Weights of a small GPT-style language model, trained from scratch on English Wikipedia.
Size: 9 layers, MLP 1536 tanh GELU.
Each number is 200 + 30 x the weight over the matrix's rms, rounded and kept within 0 to 999. Layers, rows and columns count from 0.

# layer 5 MLP down (transposed), 1536x512, rms 0.651, rows 671-725, columns 0-63
234,188,192,204,183,201,143,229,235,192,159,148,181,235,157,224,224,189,212,216,210,249,212,165,196,173,228,210,184,125,203,221,213,161,227,209,217,166,166,182,241,147,283,186,244,189,231,215,186,137,248,209,170,220,192,190,220,228,185,213,152,224,188,229
229,189,196,169,164,242,189,211,199,229,194,258,235,206,206,183,159,181,201,188,210,191,183,192,202,196,220,178,178,212,198,254,160,173,167,191,211,206,216,230,170,208,239,229,202,213,192,248,207,176,218,237,172,242,223,251,176,185,244,227,208,204,190,146
253,175,178,224,203,200,205,204,223,254,219,172,230,173,154,163,199,162,206,190,148,190,245,194,216,183,207,197,187,163,168,179,127,172,204,188,229,205,198,246,243,187,171,226,182,196,230,208,212,225,153,205,226,193,168,201,211,186,209,202,208,195,179,185
160,159,214,205,240,193,189,208,159,193,230,189,206,207,191,235,161,201,205,163,226,218,189,193,177,194,216,155,146,173,210,160,201,162,220,202,163,224,211,222,203,213,217,192,223,217,222,195,232,203,182,199,233,204,227,233,198,168,242,225,205,212,197,177
187,157,220,164,195,255,113,224,205,228,242,228,176,204,202,165,212,179,211,200,194,185,220,204,224,163,175,161,191,182,167,145,170,174,151,174,222,228,144,209,236,233,198,150,200,230,160,206,161,178,178,153,250,150,172,204,206,179,239,182,199,164,199,183
177,190,182,239,207,208,222,253,218,189,215,188,234,233,212,252,215,218,237,217,190,187,205,206,187,266,225,196,208,188,195,214,200,195,206,155,175,212,243,221,186,191,180,162,205,137,201,210,218,161,198,216,194,190,244,205,228,197,181,239,218,198,150,204
224,201,182,197,235,203,184,161,174,207,206,146,183,251,234,166,202,216,212,197,215,193,203,182,193,236,207,239,275,207,190,188,186,176,273,155,201,181,266,228,164,138,186,211,202,147,252,181,238,205,209,223,214,155,188,227,191,159,224,271,169,254,239,251
215,169,224,166,179,158,236,214,195,161,213,232,201,193,198,205,158,195,216,205,196,224,200,214,213,198,214,215,204,192,179,202,195,233,198,213,187,233,197,217,169,200,176,142,231,194,206,249,201,221,186,219,148,163,181,252,215,202,197,186,174,227,239,175
214,137,206,168,171,229,256,269,212,169,192,239,208,195,140,211,143,219,135,271,229,190,220,199,192,162,180,227,167,175,194,184,209,195,162,217,208,184,181,221,173,201,193,192,200,202,214,175,191,172,169,154,184,213,165,194,172,216,198,205,210,187,188,192
122,221,205,247,205,197,184,209,170,226,209,153,202,233,171,211,198,241,226,215,283,204,200,227,223,187,206,224,227,207,187,222,185,219,182,227,234,229,194,228,229,211,196,198,211,216,166,182,154,268,215,192,227,182,243,124,200,233,202,204,154,213,216,164
236,219,199,193,180,204,205,227,230,206,190,212,230,224,161,210,217,236,187,140,213,203,194,163,175,190,227,184,194,217,246,174,179,171,189,215,200,206,249,177,168,171,200,154,173,182,178,241,209,192,216,222,195,196,142,147,236,204,231,201,202,231,175,198
229,177,236,244,222,267,191,235,170,219,267,215,240,211,216,213,220,195,137,140,198,242,205,154,171,177,229,210,243,219,177,203,169,204,218,219,181,143,180,195,216,237,259,206,197,199,195,222,227,207,241,201,212,160,215,217,163,211,155,167,172,180,143,160
207,182,113,228,227,213,254,160,211,147,185,211,184,216,229,198,198,215,236,210,227,197,185,225,184,192,204,134,265,187,188,229,179,225,181,228,239,212,228,218,174,203,216,191,240,184,213,228,195,139,228,263,185,229,217,192,229,231,205,209,192,210,213,210
194,185,192,176,139,146,211,200,205,175,191,131,234,276,210,217,194,181,150,231,188,219,234,204,227,230,197,171,220,197,194,213,193,210,232,193,172,209,203,229,212,201,181,135,199,179,215,177,213,166,147,180,181,204,178,186,222,201,183,197,188,205,150,212
196,240,183,243,208,191,177,234,159,201,158,160,198,186,165,192,170,195,185,188,213,237,140,241,249,207,191,184,217,125,198,172,215,166,188,215,189,229,176,154,179,161,182,212,190,188,181,212,185,199,211,221,159,197,230,217,198,217,153,206,179,170,198,215
149,226,258,182,241,159,127,207,276,165,176,175,193,190,233,195,275,191,183,158,188,191,226,220,210,185,191,164,125,190,182,234,163,228,172,139,191,175,190,256,237,177,255,157,189,249,239,206,183,183,170,188,163,249,123,267,238,230,233,189,161,242,139,230
208,257,205,193,174,199,179,220,216,197,197,160,182,201,178,202,245,242,269,187,254,209,227,192,204,185,260,180,260,191,193,173,184,197,250,230,243,228,210,182,148,203,169,220,263,173,153,164,210,206,199,216,195,213,220,167,223,260,203,255,207,196,178,223
184,188,183,182,186,218,259,156,264,222,245,176,173,156,242,241,219,183,197,159,246,206,223,212,222,177,211,169,228,190,194,189,201,170,193,184,216,237,195,184,136,200,207,204,179,191,204,142,160,171,244,194,226,222,123,262,195,178,227,253,229,163,167,207
230,223,208,193,218,225,205,240,137,165,233,221,203,191,183,160,157,192,201,204,185,228,210,173,151,122,215,202,178,169,190,239,198,191,236,160,175,218,235,213,174,187,168,201,205,232,191,182,167,237,185,192,191,219,216,220,206,166,217,161,193,195,152,214
206,222,212,189,214,201,177,210,158,207,209,241,217,200,177,189,218,222,211,208,181,123,215,211,199,214,234,202,136,197,193,220,217,149,220,190,161,210,187,204,189,220,198,170,236,212,255,222,174,147,183,203,202,219,221,148,247,151,166,184,207,190,186,204
157,177,217,228,190,182,206,210,231,261,245,248,167,213,178,196,182,232,180,211,169,216,202,227,192,158,216,161,214,168,195,186,164,212,189,205,182,260,225,227,179,187,217,125,212,219,238,225,181,180,193,173,194,202,173,193,205,211,219,213,216,216,157,213
187,179,228,171,216,230,193,139,189,208,184,220,231,228,198,173,193,207,225,246,154,239,193,226,197,201,243,209,178,243,197,219,172,182,231,188,254,149,248,151,221,229,178,223,176,223,195,160,150,229,172,180,224,200,177,254,224,168,149,246,185,230,150,233
164,208,207,196,149,210,254,161,210,182,225,234,212,217,201,220,184,200,244,225,210,208,169,187,213,202,195,223,211,194,169,228,189,194,180,215,227,190,209,219,210,209,191,228,211,199,184,180,183,158,211,250,222,191,202,205,236,206,211,216,185,211,204,201
207,220,175,229,212,194,212,216,179,276,154,173,184,286,255,203,283,166,189,208,149,240,181,190,195,221,168,199,162,220,161,167,168,240,196,196,201,176,199,210,198,114,250,266,228,196,181,205,200,197,222,196,184,229,220,215,182,184,134,252,206,193,184,159
193,171,178,191,155,220,163,182,207,181,215,196,184,207,170,173,230,205,155,185,224,189,235,173,204,204,176,196,230,195,201,192,170,199,153,210,156,193,183,227,198,211,197,187,193,209,155,179,191,202,145,166,220,173,152,200,194,188,209,220,233,179,195,177
218,193,186,211,170,236,197,160,177,190,223,214,216,168,317,203,168,157,252,179,217,151,170,213,145,191,183,214,225,220,221,227,195,249,184,175,188,213,192,168,202,227,207,176,222,220,152,195,252,222,158,255,223,187,215,177,202,225,220,234,217,173,155,210
183,144,246,172,236,223,173,218,189,174,163,221,199,250,210,198,216,202,230,220,249,197,235,143,209,164,211,200,238,207,247,195,152,212,249,234,158,243,141,261,191,240,208,235,173,140,207,203,196,168,225,206,227,176,209,189,227,193,203,209,216,197,225,239
172,217,196,186,195,200,170,173,228,179,143,196,156,204,210,224,190,168,176,209,200,201,250,165,200,213,157,198,192,237,208,189,199,170,238,229,218,195,236,179,200,202,169,221,169,197,229,226,185,225,212,228,205,223,211,237,227,165,204,190,175,220,160,217
188,239,214,210,173,218,213,200,175,214,206,183,183,184,206,222,243,115,210,229,208,201,221,188,213,176,203,156,210,166,167,218,162,142,250,242,171,175,160,152,214,211,217,211,197,251,209,220,155,180,259,197,220,208,244,210,224,164,175,213,180,202,208,241
202,182,166,195,205,240,184,215,152,196,215,224,208,244,103,209,185,160,207,198,232,184,201,204,218,180,190,215,209,151,174,228,228,223,208,181,133,213,183,203,182,248,156,166,213,203,189,250,223,148,172,221,246,172,240,248,261,179,235,162,206,122,223,195
149,237,171,141,185,195,204,226,192,203,187,151,163,202,254,174,213,232,197,179,206,211,218,195,214,267,212,178,199,215,174,175,192,156,219,217,197,223,225,194,233,174,221,181,149,184,234,174,218,234,210,178,177,245,199,185,178,188,239,214,242,185,174,158
194,207,162,254,218,204,233,203,206,201,185,248,180,188,166,198,225,149,222,165,204,151,163,227,215,199,202,167,195,214,171,219,254,193,178,192,98,178,217,201,247,176,194,216,208,181,198,194,199,176,195,163,161,195,168,261,174,210,222,205,199,256,157,170
213,200,240,208,196,250,209,187,253,198,200,134,211,230,212,155,188,252,183,137,185,204,223,199,213,212,158,219,229,194,225,211,204,195,191,183,231,197,193,210,171,242,250,192,228,218,203,177,188,217,192,212,186,215,201,197,246,212,172,239,181,201,153,158
221,174,239,237,203,192,186,150,190,183,166,209,177,219,243,184,169,136,209,190,196,223,210,242,185,203,165,219,249,268,251,211,237,228,207,240,221,208,190,213,178,221,194,180,218,222,175,158,165,186,212,260,195,219,189,221,187,214,175,146,210,192,170,211
204,217,271,219,166,197,219,208,223,191,276,217,185,198,196,180,168,282,240,182,205,179,167,218,190,249,195,200,219,208,218,195,181,259,208,146,189,147,230,249,199,187,204,177,197,170,251,199,215,152,214,178,212,241,191,191,192,259,146,195,226,281,179,227
162,264,198,203,214,237,152,193,217,286,229,193,192,219,192,245,205,199,223,190,189,183,248,221,227,135,204,209,222,171,211,243,205,206,200,170,206,194,201,205,228,239,212,171,210,165,244,210,188,241,217,231,186,203,184,233,210,233,181,229,156,204,170,198
186,188,264,183,226,255,225,247,200,217,229,164,251,209,238,205,170,206,156,182,252,217,167,207,168,191,209,151,192,197,224,186,170,106,144,246,199,217,190,201,224,159,235,181,149,185,228,242,265,211,210,216,210,221,228,235,213,187,192,205,175,201,207,275
230,222,181,196,217,281,213,110,234,230,213,236,192,219,195,169,252,170,159,210,254,184,194,203,194,182,181,202,244,171,200,166,173,205,223,223,195,195,171,203,138,228,187,166,222,182,211,222,205,234,192,166,234,149,152,232,242,220,168,228,196,241,237,200
215,189,178,161,188,220,243,177,255,184,137,240,223,177,184,232,179,214,153,204,186,189,230,183,176,179,187,194,222,246,246,198,208,204,209,231,185,199,212,198,228,184,178,221,187,182,214,200,216,236,208,222,231,200,202,168,208,177,175,156,236,221,202,296
215,265,174,233,213,119,180,175,203,234,164,213,183,237,185,199,226,176,163,198,230,152,196,204,155,241,177,187,163,210,199,155,184,147,232,147,236,225,140,229,181,232,215,211,144,229,259,153,227,141,185,212,167,222,209,242,212,144,132,169,180,193,168,196
183,177,229,217,185,232,181,204,201,156,269,181,208,206,220,208,219,247,181,162,167,192,181,150,239,187,224,173,182,230,186,165,163,190,217,239,238,190,207,208,228,215,197,251,219,278,199,229,175,185,154,192,221,198,258,247,187,211,206,179,217,184,195,185
170,257,167,172,189,198,240,230,196,209,230,166,169,128,198,167,205,243,169,208,231,247,222,215,167,183,171,203,165,169,218,214,215,171,210,212,224,202,224,213,163,200,158,182,183,258,221,213,177,208,168,226,133,204,199,203,133,211,187,166,224,207,187,198
235,172,183,203,184,200,205,201,229,202,222,208,189,209,168,203,187,186,183,222,228,249,220,197,169,160,197,150,194,143,180,181,181,206,215,190,206,230,211,205,193,203,146,183,172,222,217,185,225,212,196,198,176,146,213,195,198,218,171,237,209,193,165,238
164,214,162,220,182,230,222,225,188,190,207,197,248,184,210,173,209,260,233,191,158,172,174,174,233,239,203,232,241,204,153,187,199,212,161,165,161,238,181,185,215,243,195,190,225,232,189,184,162,160,162,212,221,161,231,193,196,228,201,182,201,202,236,237
188,220,199,233,238,226,166,156,202,211,230,239,170,200,182,180,187,224,177,216,198,185,174,172,162,193,247,230,131,150,150,230,155,222,196,134,221,166,189,231,121,204,177,194,224,159,178,212,235,171,207,219,228,180,158,164,196,211,254,181,233,214,191,244
173,184,204,178,204,212,198,202,209,207,211,188,260,147,227,172,218,144,250,154,205,209,205,234,176,193,177,223,168,165,229,149,211,204,206,192,225,179,207,177,249,217,293,190,188,243,180,208,185,186,160,153,158,193,197,170,205,186,185,220,196,191,194,232
183,143,194,153,206,140,218,151,210,218,216,231,187,165,173,169,246,195,146,163,180,174,181,196,187,221,196,178,182,183,193,246,193,233,242,193,185,233,247,249,187,207,186,239,117,179,246,211,220,238,196,209,198,171,170,194,114,172,189,176,119,221,214,175
285,171,223,208,157,184,217,192,193,228,202,213,205,205,243,179,190,249,221,187,194,154,150,226,179,197,230,200,260,222,147,158,256,278,259,208,231,214,229,198,178,197,164,193,221,197,207,158,201,197,205,203,190,230,242,234,143,206,213,168,273,194,185,160
214,234,181,162,173,200,223,251,195,246,177,198,217,163,202,171,230,201,203,227,207,236,230,187,166,261,209,219,236,210,215,174,194,202,186,238,221,196,212,214,220,146,181,205,204,214,174,197,200,203,151,180,202,221,237,146,189,196,204,185,170,171,229,206
210,227,227,257,185,235,201,135,220,191,200,196,181,191,229,188,187,126,184,224,212,193,157,212,223,193,200,172,195,187,198,254,174,235,267,204,181,174,241,170,209,184,249,195,190,203,167,205,172,174,208,135,210,177,232,198,218,223,210,183,182,218,179,228
276,241,164,64,213,213,191,212,190,257,182,206,191,182,179,195,168,235,215,233,173,226,148,232,251,168,164,238,251,153,187,176,227,194,202,218,211,252,189,189,215,203,142,187,205,227,177,142,216,203,229,271,224,160,205,199,210,152,188,234,187,209,211,218
204,185,167,175,198,176,210,193,183,192,216,170,198,246,218,199,224,197,204,209,170,240,165,200,219,182,180,192,188,202,227,183,262,235,200,188,264,205,201,178,189,197,150,213,186,154,154,246,193,206,207,197,171,181,187,192,278,182,204,203,206,193,257,229
166,233,193,186,215,185,238,233,254,172,223,254,223,159,187,191,195,160,198,194,216,175,191,198,183,169,196,189,171,241,180,221,186,218,216,191,172,208,192,246,176,157,166,231,213,132,192,206,153,266,199,162,152,255,217,229,189,216,163,231,219,260,173,164
175,222,167,221,224,195,215,192,257,203,202,198,207,188,166,177,210,183,146,165,220,199,272,206,206,171,216,229,177,174,197,199,182,162,173,228,171,191,243,188,222,152,245,155,218,186,204,188,153,223,201,183,210,137,196,238,207,170,243,232,145,226,205,198
168,153,168,174,174,279,155,151,196,167,206,213,151,190,204,196,181,122,210,165,210,205,160,232,133,252,230,241,133,187,225,219,191,257,191,193,195,197,126,246,225,191,174,210,194,175,204,247,155,202,201,243,171,237,160,271,227,97,193,190,222,141,207,227
# layer 5 MLP up, 1536x512, rms 0.36, rows 672-725, columns 0-63
171,198,160,188,144,232,167,192,183,199,232,186,232,155,192,179,157,190,227,191,223,195,223,224,203,174,193,179,185,209,177,203,215,209,189,209,203,238,187,165,225,194,191,232,152,211,140,242,241,173,210,224,174,226,219,193,181,228,232,167,211,204,194,176
201,213,187,190,223,215,199,223,205,241,205,224,174,251,176,201,282,232,231,188,234,216,227,243,158,168,162,152,214,205,197,225,257,235,221,209,211,231,202,247,238,206,218,185,214,141,207,155,181,212,212,237,201,195,243,199,212,209,192,219,173,164,195,234
161,160,184,213,183,177,171,233,212,215,152,213,155,165,180,251,186,181,198,128,193,222,199,181,237,208,220,215,162,217,236,174,211,189,194,227,211,216,182,228,174,237,247,193,159,222,185,201,228,215,217,154,193,215,219,188,206,183,232,210,212,216,199,228
166,192,229,185,201,202,151,212,161,207,251,194,208,206,199,183,221,246,128,160,196,191,204,115,202,184,199,159,187,212,163,281,218,199,196,224,215,227,178,153,208,222,215,239,191,240,236,199,213,195,228,154,197,150,154,220,226,225,257,188,253,203,170,197
201,195,199,229,200,201,191,225,202,176,225,226,257,186,218,218,202,211,204,227,161,205,187,205,240,235,200,186,140,193,246,209,184,170,161,229,162,269,144,173,165,178,181,202,232,233,191,222,186,186,153,162,250,189,199,164,207,221,162,210,193,227,210,189
166,219,166,200,203,173,207,234,118,261,181,210,150,217,203,157,209,173,197,230,236,195,179,169,212,174,204,239,191,224,175,187,231,206,242,174,178,212,148,201,170,218,198,174,181,183,259,156,158,253,175,249,218,166,221,201,181,194,193,238,223,229,183,218
217,217,211,160,181,212,206,220,222,225,230,178,163,227,236,185,202,232,187,181,184,234,199,180,161,166,151,240,200,157,173,145,214,271,220,171,175,194,251,198,193,209,182,228,194,269,197,233,253,174,273,204,185,198,250,214,239,199,211,261,205,177,205,179
197,157,172,274,211,202,200,200,232,176,161,228,172,221,150,172,209,185,221,169,175,181,230,205,230,185,195,206,171,204,154,179,261,219,234,209,186,130,203,196,172,156,158,218,200,162,216,239,184,209,200,219,203,144,188,195,228,226,209,154,250,222,194,212
170,161,210,190,185,184,171,190,212,202,213,170,159,143,242,221,208,167,186,159,230,274,168,197,219,179,193,186,190,173,171,185,187,246,158,215,193,175,252,208,181,190,234,201,178,212,211,241,170,163,196,185,191,219,165,205,176,184,182,204,220,191,167,182
202,165,186,258,135,256,194,207,169,185,196,217,239,157,236,182,230,200,188,171,116,189,161,192,163,227,203,182,219,226,215,231,201,222,158,226,209,224,196,161,172,164,168,248,213,230,220,226,208,221,186,259,155,205,162,157,213,189,150,168,202,205,178,238
205,195,193,270,170,211,218,202,146,174,169,209,215,218,245,247,226,140,177,197,168,217,238,228,181,171,261,208,251,228,197,203,182,179,191,179,204,130,200,224,152,211,261,259,169,185,108,237,290,205,241,185,234,214,194,201,162,218,213,174,252,200,197,205
228,173,233,214,171,159,218,194,220,168,200,223,192,159,168,244,209,239,223,142,143,257,249,228,187,227,155,228,168,229,99,208,202,238,224,202,173,253,196,237,175,168,207,192,235,185,175,215,161,195,137,164,247,222,255,270,147,203,174,189,232,181,155,149
212,179,211,175,188,215,216,205,246,235,218,186,236,179,176,228,141,182,210,190,206,186,178,205,246,167,201,217,199,204,191,177,213,211,215,200,177,187,189,228,208,249,228,225,161,193,251,196,248,233,217,203,213,166,182,187,228,170,182,229,209,244,235,217
229,188,216,152,263,207,227,190,252,254,191,149,182,235,211,151,224,176,177,203,227,190,93,169,172,211,263,179,199,229,248,246,177,170,193,258,245,213,229,209,197,194,202,207,225,211,188,177,221,173,152,179,177,226,182,155,224,186,166,243,193,144,164,211
177,197,206,188,199,223,211,178,194,150,154,256,206,246,255,169,188,168,239,228,138,189,266,188,201,214,166,188,219,160,209,235,198,198,143,200,228,173,209,201,239,166,154,178,194,169,174,199,159,145,231,157,201,219,187,177,176,191,139,212,193,191,221,178
175,171,191,166,202,230,188,200,201,156,163,215,203,206,119,176,218,235,201,211,189,212,180,161,189,167,225,249,184,231,215,172,276,167,222,170,157,189,246,179,185,179,170,237,174,167,206,192,193,247,175,137,169,199,201,181,252,236,157,198,182,254,189,205
202,203,175,177,189,173,188,194,157,211,205,185,228,214,234,204,152,188,239,220,216,216,142,170,188,183,217,193,192,250,155,166,192,199,112,232,225,176,181,216,208,186,178,148,252,229,239,192,222,208,188,225,226,207,222,199,195,167,206,214,199,203,182,203
203,200,183,185,230,224,233,216,187,198,232,155,182,196,231,188,229,216,209,231,194,207,165,187,169,204,217,241,181,251,175,273,207,236,179,173,188,169,231,188,210,210,216,129,176,242,185,179,229,215,217,189,203,178,203,177,195,154,214,204,177,175,207,235
205,145,243,151,212,226,196,127,186,199,191,222,204,229,211,202,262,190,180,200,195,216,170,163,196,212,230,238,186,201,179,261,197,166,180,147,205,145,186,210,198,220,181,198,193,221,164,225,188,191,215,187,215,177,184,254,143,204,210,239,241,221,210,226
222,177,212,222,218,185,118,196,226,162,221,197,187,128,172,211,159,192,189,168,161,161,227,257,190,197,170,175,170,129,261,186,187,185,188,191,195,242,252,197,210,218,271,141,228,215,177,216,149,251,124,164,208,224,204,181,187,243,193,241,208,205,227,187
226,181,187,138,198,206,219,205,196,188,171,224,234,209,228,276,243,199,223,188,217,190,196,171,194,222,219,225,207,251,116,243,198,165,204,181,266,232,169,194,157,195,189,163,241,193,184,212,201,179,231,179,229,241,159,243,190,149,231,153,224,244,236,194
198,269,218,212,208,199,214,191,200,204,230,248,190,164,218,120,203,165,199,189,188,158,184,262,147,209,204,249,234,203,181,204,209,164,157,243,198,166,178,177,202,151,231,221,147,188,217,173,204,237,212,179,194,185,192,214,142,152,186,178,256,203,195,257
200,206,165,240,254,181,211,209,199,218,144,187,202,234,184,156,207,202,166,221,206,237,210,176,198,219,229,214,221,201,189,208,165,151,208,202,144,196,187,195,160,181,194,238,190,222,220,239,164,151,196,160,184,258,196,232,260,241,162,153,210,160,204,172
223,188,163,180,198,180,159,214,219,193,169,238,159,226,188,206,302,186,196,161,175,152,175,201,161,238,215,210,236,182,178,228,163,218,167,222,159,174,221,183,196,231,202,212,171,200,215,212,150,158,145,174,217,181,209,266,245,182,189,203,193,181,208,195
230,150,254,189,165,195,231,136,180,193,167,170,189,179,233,173,178,190,186,178,254,204,176,172,213,154,199,240,217,211,206,162,176,158,192,172,272,180,164,171,237,225,200,231,189,205,216,154,175,142,188,178,219,208,185,205,157,246,205,184,219,239,209,218
187,135,246,210,220,175,186,171,177,175,233,166,215,231,253,182,165,196,218,225,188,180,225,192,199,154,190,179,216,168,181,201,191,225,166,192,194,199,195,170,190,166,215,259,189,184,190,189,208,143,155,204,240,198,235,234,180,163,195,196,277,208,174,184
186,224,207,235,191,218,196,231,201,187,157,236,196,154,198,204,184,206,189,160,162,203,210,227,153,206,206,209,213,212,162,196,237,219,201,164,220,190,152,215,228,160,235,254,185,164,164,207,155,205,199,243,243,199,173,211,137,229,220,188,207,176,181,231
190,256,177,240,192,219,141,218,221,243,197,252,221,192,190,161,223,187,199,248,235,199,218,223,207,181,157,171,215,135,174,210,204,179,229,251,197,204,129,178,154,216,189,148,191,178,248,145,212,167,214,204,184,175,145,161,159,173,212,229,204,164,154,211
203,192,173,191,220,183,192,211,171,218,231,176,166,212,203,228,167,215,182,188,185,149,212,202,165,207,234,185,213,215,180,233,195,162,209,185,225,200,221,212,234,173,188,174,222,232,157,164,215,215,221,280,135,176,197,229,148,186,230,161,191,185,223,196
180,264,189,224,210,216,131,249,191,179,218,188,154,172,173,189,177,226,217,243,212,175,178,232,182,187,175,252,151,239,164,204,224,140,188,262,224,211,172,237,206,224,194,173,163,242,176,209,168,177,235,191,242,246,232,229,247,216,277,249,180,246,175,176
177,247,224,227,220,238,160,232,244,202,292,212,148,122,179,199,217,185,178,182,218,261,198,231,215,227,227,173,223,218,285,164,208,110,169,201,211,169,200,180,213,196,191,221,178,231,217,145,204,234,183,212,249,163,164,227,126,199,182,241,201,212,194,242
140,277,136,237,232,235,190,244,205,214,233,243,210,225,198,246,215,204,200,179,187,195,166,191,258,147,252,246,185,154,227,177,199,190,210,265,207,197,220,212,189,242,179,158,203,206,197,183,202,201,191,264,213,208,164,175,208,210,224,186,208,189,194,147
154,238,171,210,189,189,189,185,203,186,241,193,158,200,183,244,177,160,201,163,250,171,192,192,172,167,210,200,205,187,187,228,237,233,148,154,227,226,178,243,237,252,208,188,167,184,168,206,175,199,180,215,226,184,200,208,236,179,203,129,199,197,150,169
194,188,160,197,188,213,223,239,209,243,251,164,224,234,192,168,144,188,225,220,235,216,179,235,195,216,207,175,173,226,196,223,198,176,243,192,208,203,173,188,163,187,203,216,216,192,184,241,258,199,256,151,236,183,164,152,166,235,182,205,218,217,150,207
238,207,200,195,200,218,178,182,194,215,195,223,204,210,201,199,249,202,196,198,179,180,221,172,245,194,197,204,167,192,198,195,180,234,166,166,217,205,204,242,216,253,204,230,207,174,165,241,182,183,209,245,224,182,227,182,214,214,220,178,254,163,217,209
201,218,182,199,183,242,187,212,179,188,165,196,220,215,234,174,194,249,151,153,208,189,191,231,214,226,177,215,179,190,208,209,192,169,230,240,183,250,211,251,159,236,187,174,242,221,197,207,186,171,161,191,208,137,214,216,208,177,191,215,212,213,220,181
199,253,195,222,178,185,227,162,209,180,231,149,179,156,209,249,238,204,178,162,216,170,183,206,195,215,240,211,179,209,211,246,203,169,220,251,219,236,160,167,230,157,221,179,203,165,193,190,246,192,180,212,180,220,160,242,222,260,193,259,223,216,171,199
190,155,192,156,176,230,178,168,204,167,197,197,239,150,160,204,206,268,162,191,216,169,215,156,218,179,216,169,223,253,226,254,151,209,196,197,235,199,193,142,261,172,182,168,197,202,163,234,238,161,216,211,167,177,188,220,206,184,175,172,267,217,199,219
199,223,186,255,169,148,154,226,149,211,178,188,154,182,211,155,268,199,182,177,198,199,166,197,241,218,199,203,206,164,176,116,228,198,185,127,251,220,168,200,215,229,203,199,181,175,207,230,221,199,163,276,181,232,227,236,220,149,166,179,181,173,131,209
213,251,206,187,208,316,159,166,232,136,166,205,186,163,217,173,186,197,216,284,210,226,217,196,171,171,210,212,200,220,180,191,198,213,195,202,192,247,186,195,209,185,208,221,207,211,206,178,163,226,244,251,183,176,209,208,131,207,206,177,208,187,169,180
156,180,194,208,224,280,178,177,177,190,154,205,249,218,198,200,172,200,206,164,151,206,168,178,161,162,234,219,197,150,153,196,170,233,189,247,233,210,184,196,168,197,197,150,194,227,178,179,173,180,232,234,232,213,181,220,166,144,219,175,181,177,235,141
212,269,225,224,204,221,202,259,176,197,173,226,209,189,195,190,213,164,184,193,206,183,214,194,217,236,234,204,165,191,206,153,178,220,237,169,196,190,146,191,242,185,180,221,165,193,212,183,169,206,195,186,194,215,182,222,175,167,229,188,230,250,203,205
202,296,198,218,193,189,168,226,189,218,197,187,163,178,265,206,206,257,174,207,202,241,230,182,228,205,263,189,208,219,160,193,196,244,252,272,183,224,250,170,201,267,162,208,280,199,208,172,180,212,196,219,238,196,226,196,187,169,224,211,258,177,267,181
245,177,197,167,235,233,199,168,198,238,198,144,230,173,173,188,177,182,205,231,207,220,156,175,185,249,214,161,221,148,223,164,193,212,243,216,183,192,223,156,199,211,197,253,203,200,200,193,174,227,211,216,197,142,189,170,217,190,173,175,184,201,184,214
224,157,208,131,207,181,149,193,203,193,209,249,221,204,265,193,143,179,187,198,215,178,180,214,156,175,178,146,143,182,201,174,269,186,196,240,209,183,221,175,173,170,280,167,222,200,113,168,216,191,191,190,209,184,208,231,251,165,226,194,187,273,215,174
208,191,207,254,207,219,195,260,210,204,225,227,168,208,202,218,199,193,222,172,186,182,190,172,224,257,222,254,193,154,230,183,204,222,202,175,195,215,213,203,268,200,178,208,169,188,234,217,201,200,187,213,150,173,189,228,245,296,180,211,179,145,222,155
175,196,271,212,186,200,146,180,226,218,222,219,196,183,238,201,198,266,256,233,256,218,199,214,202,214,205,187,153,170,196,215,203,220,203,214,178,185,158,242,255,207,185,174,172,198,183,200,216,173,245,204,171,240,194,212,184,208,224,216,216,225,257,208
199,169,108,195,216,187,197,192,168,197,226,140,226,221,219,201,226,157,261,237,221,181,157,241,187,215,212,218,170,207,194,231,263,186,151,197,155,222,170,199,225,168,222,249,199,208,201,220,173,232,209,205,214,248,208,198,187,244,209,209,168,170,207,235
253,191,231,219,239,187,213,188,218,159,238,215,200,185,165,151,147,242,254,228,169,212,216,212,205,236,174,196,141,217,167,189,168,150,188,238,129,241,231,168,177,200,186,139,161,247,156,196,168,206,250,189,172,168,231,208,220,196,204,213,225,200,215,191
194,182,178,178,224,201,214,203,189,196,232,202,239,224,182,191,242,224,166,157,163,184,248,216,222,94,189,204,192,135,180,188,186,198,157,208,204,135,195,175,183,178,213,154,182,247,177,214,238,189,144,290,256,212,170,226,153,241,165,190,268,256,215,204
206,181,185,191,168,208,207,234,208,166,227,186,187,212,237,194,179,221,229,230,192,158,179,196,206,169,183,280,220,183,165,165,237,245,190,193,230,202,195,213,225,185,199,169,196,155,158,200,193,190,205,232,240,238,199,223,213,239,199,216,232,195,159,167
218,239,171,215,219,219,142,233,198,192,224,223,189,190,230,244,158,205,217,151,148,206,139,185,161,178,200,201,185,162,202,229,244,209,177,157,151,176,235,222,191,218,198,188,172,186,204,196,200,192,252,211,199,230,197,216,231,237,211,187,202,202,176,159
269,247,172,167,207,203,181,244,234,217,190,230,171,220,208,221,187,162,229,170,242,198,218,204,242,214,202,240,202,202,187,173,186,189,148,226,210,192,175,198,189,147,199,183,206,202,205,257,219,171,256,265,251,176,222,178,203,177,214,235,226,203,190,246
166,192,165,178,277,151,163,153,225,194,211,197,210,167,207,208,195,215,267,161,201,234,220,121,225,225,263,207,198,200,214,211,176,269,197,263,196,128,179,244,217,209,206,208,169,158,200,209,217,174,235,242,208,277,174,198,197,153,188,196,234,208,206,243